config = dict(
    num_hidden_layers=13,
    hidden_size=384,
    num_attention_heads=3,
    num_key_value_heads=3,
    head_dim=128,
    intermediate_size=1024,
    vocab_size=32000,
    hidden_act='swiglu',
    norm='rmsnorm',
    norm_place='pre',
    norm_eps=1e-06,
    positions='rope',
    rope_theta=10000.0,
    rope_fraction=1.0,
    qk_norm=False,
    attn_scale=0.0884,
    bias='none',
    tie_word_embeddings=True,
    parallel_block=False,
    init='trunc',
    init_std_qkv=0.0307,
    init_std_o=0.0307,
    init_std_up=0.0307,
    init_std_down=0.0188,
    optimizer='soap_variant',
    learning_rate=0.00378,
    lr_mult_up=1.24,
    beta1=0.95,
    beta2=0.95,
    lr_head=0.00705,
    warmup_steps=200,
    schedule='wsd',
    decay_fraction=0.604,
    decay_shape='linear',
    final_lr_fraction=0.0,
    batch_tokens=131072,
    max_seq_len=256,
    doc_mask=False,
    train_tokens=355700000,
    max_steps=2714,
    dataset='wikipedia_en',
)
Each number is 128 + 32 x the weight over its row's rms, rounded and kept within 0 to 255. Layers, rows and columns count from 0. Numbers have three digits each. The size before them is the row's rms in percent of the matrix's.

# layer 3 MLP up, 1024x384, rms 0.141, rows 768-790, columns 288-383
096:075123164127107116157141077097180099117159095126117101123127137117118094115165113152208218166130102150109107081120062105132206134148097136104105084090125148101128103151140146180206152135099122093112073125075179131143154188120188195132134128190094097128132131141170147073093124091130082113
105:139139070161077157116135118102117068133131129118175102167098121149153140087115100063156156105157103151070139129162110161156075102169167133151133146148071097179122141129108135108125142152119151173143184168156195146100143091070127174149152091169104113130128148137154098153087142131117115089
092:130108122135150106122195070144063138128154148182101122101123161169124170156151135110122106088096111141097174092078093073118095100111204135147152145097154114132141098144047116122151106103160101114122092123162133163090148047163111119102061130141173106106141173135195096160123139139170136119
098:115124102141158142121114126077152102111145168124121124113139176106098112139144163092178149145107095178114126086092099094076083141171112119111118147158158065121140105065150110122121151102141187145046111103136113160135141172154137113142125125077143093085096066173112139097120142102083127112
096:105120136133125194132108115160118161160144116132083162130137078153054160207106171106112087160158162127085090113187107110126108160146157124099124126111178171149178079098122112080104103113170104146162147064147099183152115128097165173096139107106138062086077201130125099100096123128124113132
103:177107131104122157107135136119063153109091131166132106101077070151096129143077130125126133100113166153122099127138130113148158111165101157106123068060097102111079135146096116198102070175119138187085169083116162163190138161185164177164154133145054102140096172140072143113163144154079188143
098:130125093143170112121126114039174154096115137186153168085066161226129108118148110121165157128171125199142101164146132153122113031132103154094103129128067134103050158139167119142143181117156153133156084112061101128172083088124190135070193120101143107154202141121140198129072103090125124104
097:144089104101091076148136154139163153153117103067098140123197078120146123113101094158085066104093084119144092125160087135135164087118138081106099151082087143144091201139121137115114125198123136200079138126172155123096156117138050140120133193107108102064154156118108138154106114114117090164
099:020147120134099110123107105156134104094199098154076162141105115165131202195142174130159092131135167115146109160112147130090128144110156058150112113160130083146156168143125097158143086120108099055092106195117168182118130154084142177175153145128127123166081125111127048115138093127153150128
104:110119159120137136083126161142084140118093153127106153087090125150099083118104128210075112152171156184133121131180128092174122127093156073182141122126113070131180106125139033083142129118134103136116133123094153126112108151166143124133110089110127105135188204131106095160142035171148132161
102:079167145069103203136113095125109121134127094092136100068091173095140134122119111097097113133102119095159071184107078156219106103095144103117098103174116143072052129123072164109140152120166084092138098121085124139132090163114157131166105123107107117112169103162170115117086084106120117125
099:133177140142112069114120083131142117119188120107135110127119137085133130102099160117063155128109178114104172091140074133119113094118112170129125163083098088109160107103094122152095119133089095111144102144098114071106129138116086160131177162150119104144114117119111114083213171123177088094
100:162170141148146156152112098086116113117157076186038134096170129069155150139162130145105161126190117138136086084203099124160102128052123118116128154130151162108198155071099089178124107133138072143159211129121174164122144114090136165181123173121082115068090100147139107141123148143108112122
102:162165131142179125155144102165115134133159106152109188134102170125059138071115100154089169132125172136120091161143110163150136133084130129119151108093105150104088151138193157119143125149134210090071141143145058165078129105145136131112114104116103141110158089068118131090142110098123105117
106:117125103150137127130128142161133092125088159061102139131134084145086153078120181103125088121161132103218080118120138181148194112099105121111141138089121087084125153139126082099137094172115132133122141172137144131132183079152138119115136146091160065145066112091128106128145152123119135111
087:118174074147164150172197141181077176134153086142145139171155095136159067058180112122094106169138116114166202129142077150091138167140111110135138170096102106081078081145095146171108143118216123180130169026140145145138159131105110086133117141106105185057172180131144033157179063194120117108
096:167132107097163072181103080139144121115119087110130191091224111192131159105162141159095135062119066141125109156158138158198081102114117101109105065192120075140168178131145096160095160133142108151189163121139119121166115169150132104137143155095125203153100155138136134120090041114083137085
100:143167131158124145181154092136098106130119090148105137156130126161096118138168163164117097061092088114119131089166125130144131126150112158071173131117195142082165159153093127067106112129088049150086133094100135163132122117118146119110112102098133111136086147148190153129149072129118078123
116:086109141125087096096187157144133103115104110153084189143155126207098132144090085122071115179116139103121115087124145150162098122164088053119187130088109102108080098159141036127114140141156060160102142133115103131199099144161101139140120192126157138146166113112166099172175079082103151146
102:152097175139093128150157127130102132101151110158103122167157099123178173100119146126135113170114109114156139174150127083152122142086121127135100142168131147121159124159144122144125119107140135097104129137146074105089202082144118158171137164108135165147216148081155126104134149136083136075
103:111114120106123099078164142131125111175070146065191130132181143168085153084164147113127102152152069120122120144117175113140138160164111126137136140083152159137152140107138049174134134155159108149173133146095162153141165069151141139070127171128118121126163153066116164182113140183179144206
107:195098127101136087057118123104070101176066113088078161077136139115151134186099181171126206136158079091106110101157134091115175116144127192094114172102146134177073149112162147095133144169172158125131084147145143137187093135156122119118139116113134130154154088128116157085117123118025171168
093:124069079144147106163089164059070136127138095157148129174230102134096147140157207192144138068122143115145150111123132152116184171134133098149153083108134165068182149143085147134126191126162119135183153056194076151136134143094139136173123178090109072122157132110170153101142111146097140163
# layer 3 MLP down (transposed), 1024x384, rms 0.107, rows 768-790, columns 288-383
095:190173140148124156135131123089166071145158143097108080118155172116126121079118150162127146133099114170184117141153112130132136148163072161144159056131180135090146134115093115148126085080118212118071120109126155135147074141192138129120126198186117114140148116137140122206146124091179092132
101:130152133134159124085104107172140131174120182089148083114148086166096130119106180108083173129141047115087149132130155058094057133156190117106146113139139129127158121148153143122120133214162044164156128132145102130119162080148147146091097104179132133155095089094144084135116075150163190109
095:113163110115127109118126175147068163144141105138086112140090132112075108140167150089129138191128179143078120145162149074128057185121162088103163171141171171164124082133119185118148152211108098148057120093152133188096126103165123155225099145168090097117109149165114158157070159049114101134
099:147096182107144118112123140175105151105165173110109101138160148117148173064117094093181158127131136124143093151149184112148097132123100137124191167133116086152119156036146157100116105152181089116069115141138107071095137127083120114104064130173128068117128103139128089138145139128113151184
102:088113158184144135085156128150147097063169113103161152155071187142127107110177140134108102133145117147156050178134167198073105096157180166109165063097097123136118111154138108138142114121134101074116128118115112115170151145084129121125129097102133110146118143180116113132183146147108072159
102:114135163145124147093094185041116111134152160126133096144125168148094134141127169120075189132181180103067120160132108170097102055134138124092189137072174141099118136107119138118095128144155074102139130180114130076178167139120165157160158157136160191182096119141128130133134178201187085140
099:138131097093150153127079159140091147095114169169144144124076142163144130183036079141169151151143151194130155150201198114121098096060063193087140178221115123181113146118150107198073100118155110079164064142124066156061110098135179153150134140110152140097193132119148120119098145101135089157
096:112127110137091108188126162175107105093113131131153095114148102129091134131152140118132162087156155130103115099080114136094076110209165051100097076135114093150158155102104136130124160154095122116121144161148076152152157099194174063158097103062133162137138071174108158093157141125167098140
111:143099139132104143117153102137108154113100115098109166117117105126178120135063165146107140108136114067088063119115141152137168056135165125099115148161137170122154141099161168130160131174070085096176133088133122120081093158117213114153117147182148166074098117181104075140138111143133146108
105:113160183049141131180079135142130120166148160123143100177136091125019086119158121105176095155111162206100101080147108132123087086116119141137107114213182110160133134178074063106074141110180168140151123102138140107091157155142093085138168100100106134130121184147120175109187164129069139123
100:183187111098115166142144143126144136112146165100126146075146095150142232135137105190072091220121119097113138139126061118113116070162146142116096135186112146130054081128124164119116212163160187130173092107097122129117125115159102086190128116124072102096189190087103125166106143117160135114
097:136143108130125145186151122074038108124100205133145099122082109149110154144137170111136053173163107191124140115138086113133161152128163148107133079163148153170099118046135053122139098091174163103135145080078085149126138090144135103082102098089151142106103114170139165137158123106144154159
103:159147099116135131173130126108131123148183159147147168090100124128111078134082107183107115074126181147116128098118132115122094116119141083063121152122139166120127192153182124116129084157132085139131135194132107175060097147125099154170119105080160172130100115135127154140096114183148182084
100:182133087121174103089093158157127148105176153105127187184128120094140118193116060119091118084145177124145138126114119132172122068111115155136155180128129122136141142127159055122067121158124111128122077087132137106187066123154097161213115118142156096090136100153076201134146114147089158141
106:151121132093117110154160095129211091108145110145153100155172133075186136148167155148099107136109191130193106089229116141166181137049178102160144146128154083120139107090137144153108138087105137080115145161167112128200193122148120158097117118133120108087090106089122084101115144124139161165
092:147097076158123119157151160156143114165135148111119132161175160149121100154104078125156139105099103143156154157157172162106177157160112097081121127154081162078123172173064126207128141107138155063136139125101107129114071103163123069143110097184147160142153156107119096150108101130112133155
098:111176112146176113099109178114081115101190126133214082163122103105115129173122150166142144195076101130146184095141141138134116145187128176112092121126170166149167117104143155124121068165081154103135125142184115176132150190164153180128087151114115113100153084141073165188174080145145097123
099:152133079115146172146119119118155158083141066134125126095119085037168166139110139151127138123161109192083126168164100133143118181136153143097076147103087099092188075197120147137067108144146162105115103144168168143142164117098129134195144129131104115095180121155122162161103156174106120114
112:072129103122089114156156071134086112146116147132146146134136108153114126172081115119177161124126181136110168131208133164118121100183181099188104123107060067148111116080159121135186122195102072158107099124117093196199118138159093143124151183116152113141110055094185106080111128183134059117
100:166120199131171121121102059095101127109120106155157113099120126139147090056097098166093133118149083102101175128136056076105089147162120140132123164095125101184094105113108170152061085089128143080104113111102139129045123129116144118196136102102146197149108186079128133109130102109128136093
103:177087181087130058101147137101131065112142166160087098093187127158188093096149175076122141112094126123130117138117092192078117083138133196128124136154130109179155149076111141107081083161167124158071144128105058101122156118098103141158141114129108141175140155174136150091099186109127166107
103:231118181126144147125147095127114112125150120218142104100133159115135128185134093119144140121089084156148119163097122138151092086139173228155134100126107102132085099074133074125142139126102153144095107070174072069162174124091171104199178129125116149159083129117154126088082088130117144101
097:096145041121162094105133100119119151166135154124148136114166187112088100091133137107117137119094113147139163061124143047107137117161150089080138119149113103089173088120091145086176097139177125122163157112222135120105156124173057078182094136169197117152123125124077153103105155118082096181
# layer 3 MLP gate, 1024x384, rms 0.14, rows 769-790, columns 288-383
114:096123111106099138132130140126143071099123152106110127169175109178167089126120192046092100088153134141074097091175064182115079105157140107169196105137081135179084145153173107126147157176107159155157129124119130119123140124125096153134152110122101143082133154142172107159082102114125123103
095:125109105104104111165121165047065124074108162165166126119160130108126187089093119108138121164126152146091124148182152163098162093086098110119149102011156152154152072120184201112157120154105170167088140109129144101150146109129150128136145081118106107113143110136079153195097122147092124171
099:110152119211069046166119132072144116071111198108174120124068176124131104093168112140149152082127121083141088144140110130119162151069089137127132197110044081158164132106126124173151207153120190132074161125138089108161143148130114103117132124101049107125136044169083106079152152204164161128
099:140196115134108160145117076107119147155126126130128127123155106096163133089081201102138118209171130108098139137097139100192147202113102172090108126098085112101140092125131178157096120154121152195180115119122119148163109109069154189087127158120128095081084176142165108130125117181104123168
101:143065117088114148146159148107088122126124140139145148094134128130114159176111142160147160123143091114127087125022118133130166142065126117121175126144129090072163169106106095166151118075128164141141150083177156141103119120114154131187162198125103130099120128117132091102191132111122127070
098:152137102147113120154118142089067118109122161121051143166077156100194088180137157195146143143141137146150134132146170086114115169139163131132098136177153141127193135129172144140065120123129123125113101101149171134143119156129091139126174121178063151059103116190131168156141151164118085080
095:117142129106149132100199112134142133075147104149163050136107075114082116148107094106131135107093133088105135169093117161160083157114167105136111127183105123091123110126076111111111077082138160136171107152142113147139075153101214114104123128112133142119168135158149146086093121121175102105
114:095093117174063080176088107123142137124145117135133117133144124179191089164141172184102155100123146058097104137143067192119107111072101127188095128071113138189140142120056098137130098067158130148110056136101133183110147136116096181172123151105077147118127133131120084144134160174128120115
101:128182124035121090116107125149140133122131188117107126148099130100088171081198129083116074161183157136086102130163162072086108104193053137102158114113135151128155163137092139112154175119158136130081132169157098148112156151111129097173171095211150110123164140117133065084125126131119139100
109:221135127143070093150141165114084171109147143093125115181116113123169133137088072138098067149121104196168105191096136109099121087142133118109147182122153175121078111144173146127100124181112173108130089125121104124148123136150158136176124189078126112099171117166067150099157130132136190141
103:115145132101209105096104145138140140157120130124089104121074126107136134143127082075183121140091149215123066142166192096119105110096122150124117160099132138052135102119164164129090136057137138136129134117187116083115147111127072115121187129147058168208070147071093152031179125113150118146
104:137182116182109053080107083107149133142140138083120112141122122103093115085124138181165124068185096145142132133154190150133064060133120056120143206124137149120124114153137200146085105041149092103127121055177121179106159162141162091140133118161126105184110122153150102114150137083179127153
100:136140059107094104148177141083135147159172165142146134090066145187102109131085170128109108091104110131160152151153192096144155102117094103093144115093174113079140207171104138136149138118100162151120115152126096154136110125123135133125145135209151150156162054139113219119124180147184117092
107:104135117147206132119133132111110120089128176157167145159164172093088124151049168156142119112129143106163104133095097096093109123133140169119165161154091131155154117145103123135105120111144101152118125148071177132166108183120117077135154100169138121154130057175107142173124137097104134175
090:191088077075145185105128130099177069111112056149217123139167070154173163067148122149119148137131116118056164126156103131106156173164134109105136108109081127113138107114124115121087132087152085094166126143103121150084140099107187116118140184089125125166089205148139049120178139114157163104
100:108145065107133110096107182114097141113121136118213101105188185151091141175159090084140167156109118095178179106110165121154108149144107142111115132137187099194171135134109108177053108158112108136120169145105113139138159190159130122139105164060147154136113172159118163109146109198140086119
095:155140083117167084127153137093194123144144117169119131136094129103130158102125146110132164117134107142108124117147094126114138134127130122042145149098099154142172130152103123145093156109127151094071128135159123071115148120141148092102146089133115174128105148110157118126116212061153187081
109:137156133134141054110095150146160100167153130084139163204149107075174172064151129201143066099171103100167105156112120081100160116098137131128074110129094114131128146111153101143153110168131118195166176137115128082123140150083124105138103107113114128139118181149087123158090112084142147100
102:135074076089118145114098150119063091190090169175116141180122153146114108151127131095128164072086171139125093145084066082095114133135157148086163095102158078192136137171084123182182215111153168134134079108087133092110163188117128089159148150137122154140117100163130091157084114117143115139
100:116137089106166121111040094135162115112102102130110059149117146136091173160179172185150186154133117093110145131102135122074160114128142111177100110102055148117137152222061153107173116162120150071135142145142153122178125108119074085118188120125182142163161140171157141106155076119135077109
109:167128112115091199131096093126151090109085120041122072093105135125088176127132139139136118141120160163126163095132103123091097162126156138126120112103096140140178113164112170135106150122186152161173154129112109150142164091107201104152178119093168111118106075171106156136136123158143098154
089:107159151097145115119159141126070107123105105150101110108143164102098090145107168141114089081166107153112105116181159150102123138126130164114132143064185139079141121182092140125118158128082125168137135084105107225082083068104149099105137132142158097171151096173139142134143162196084128148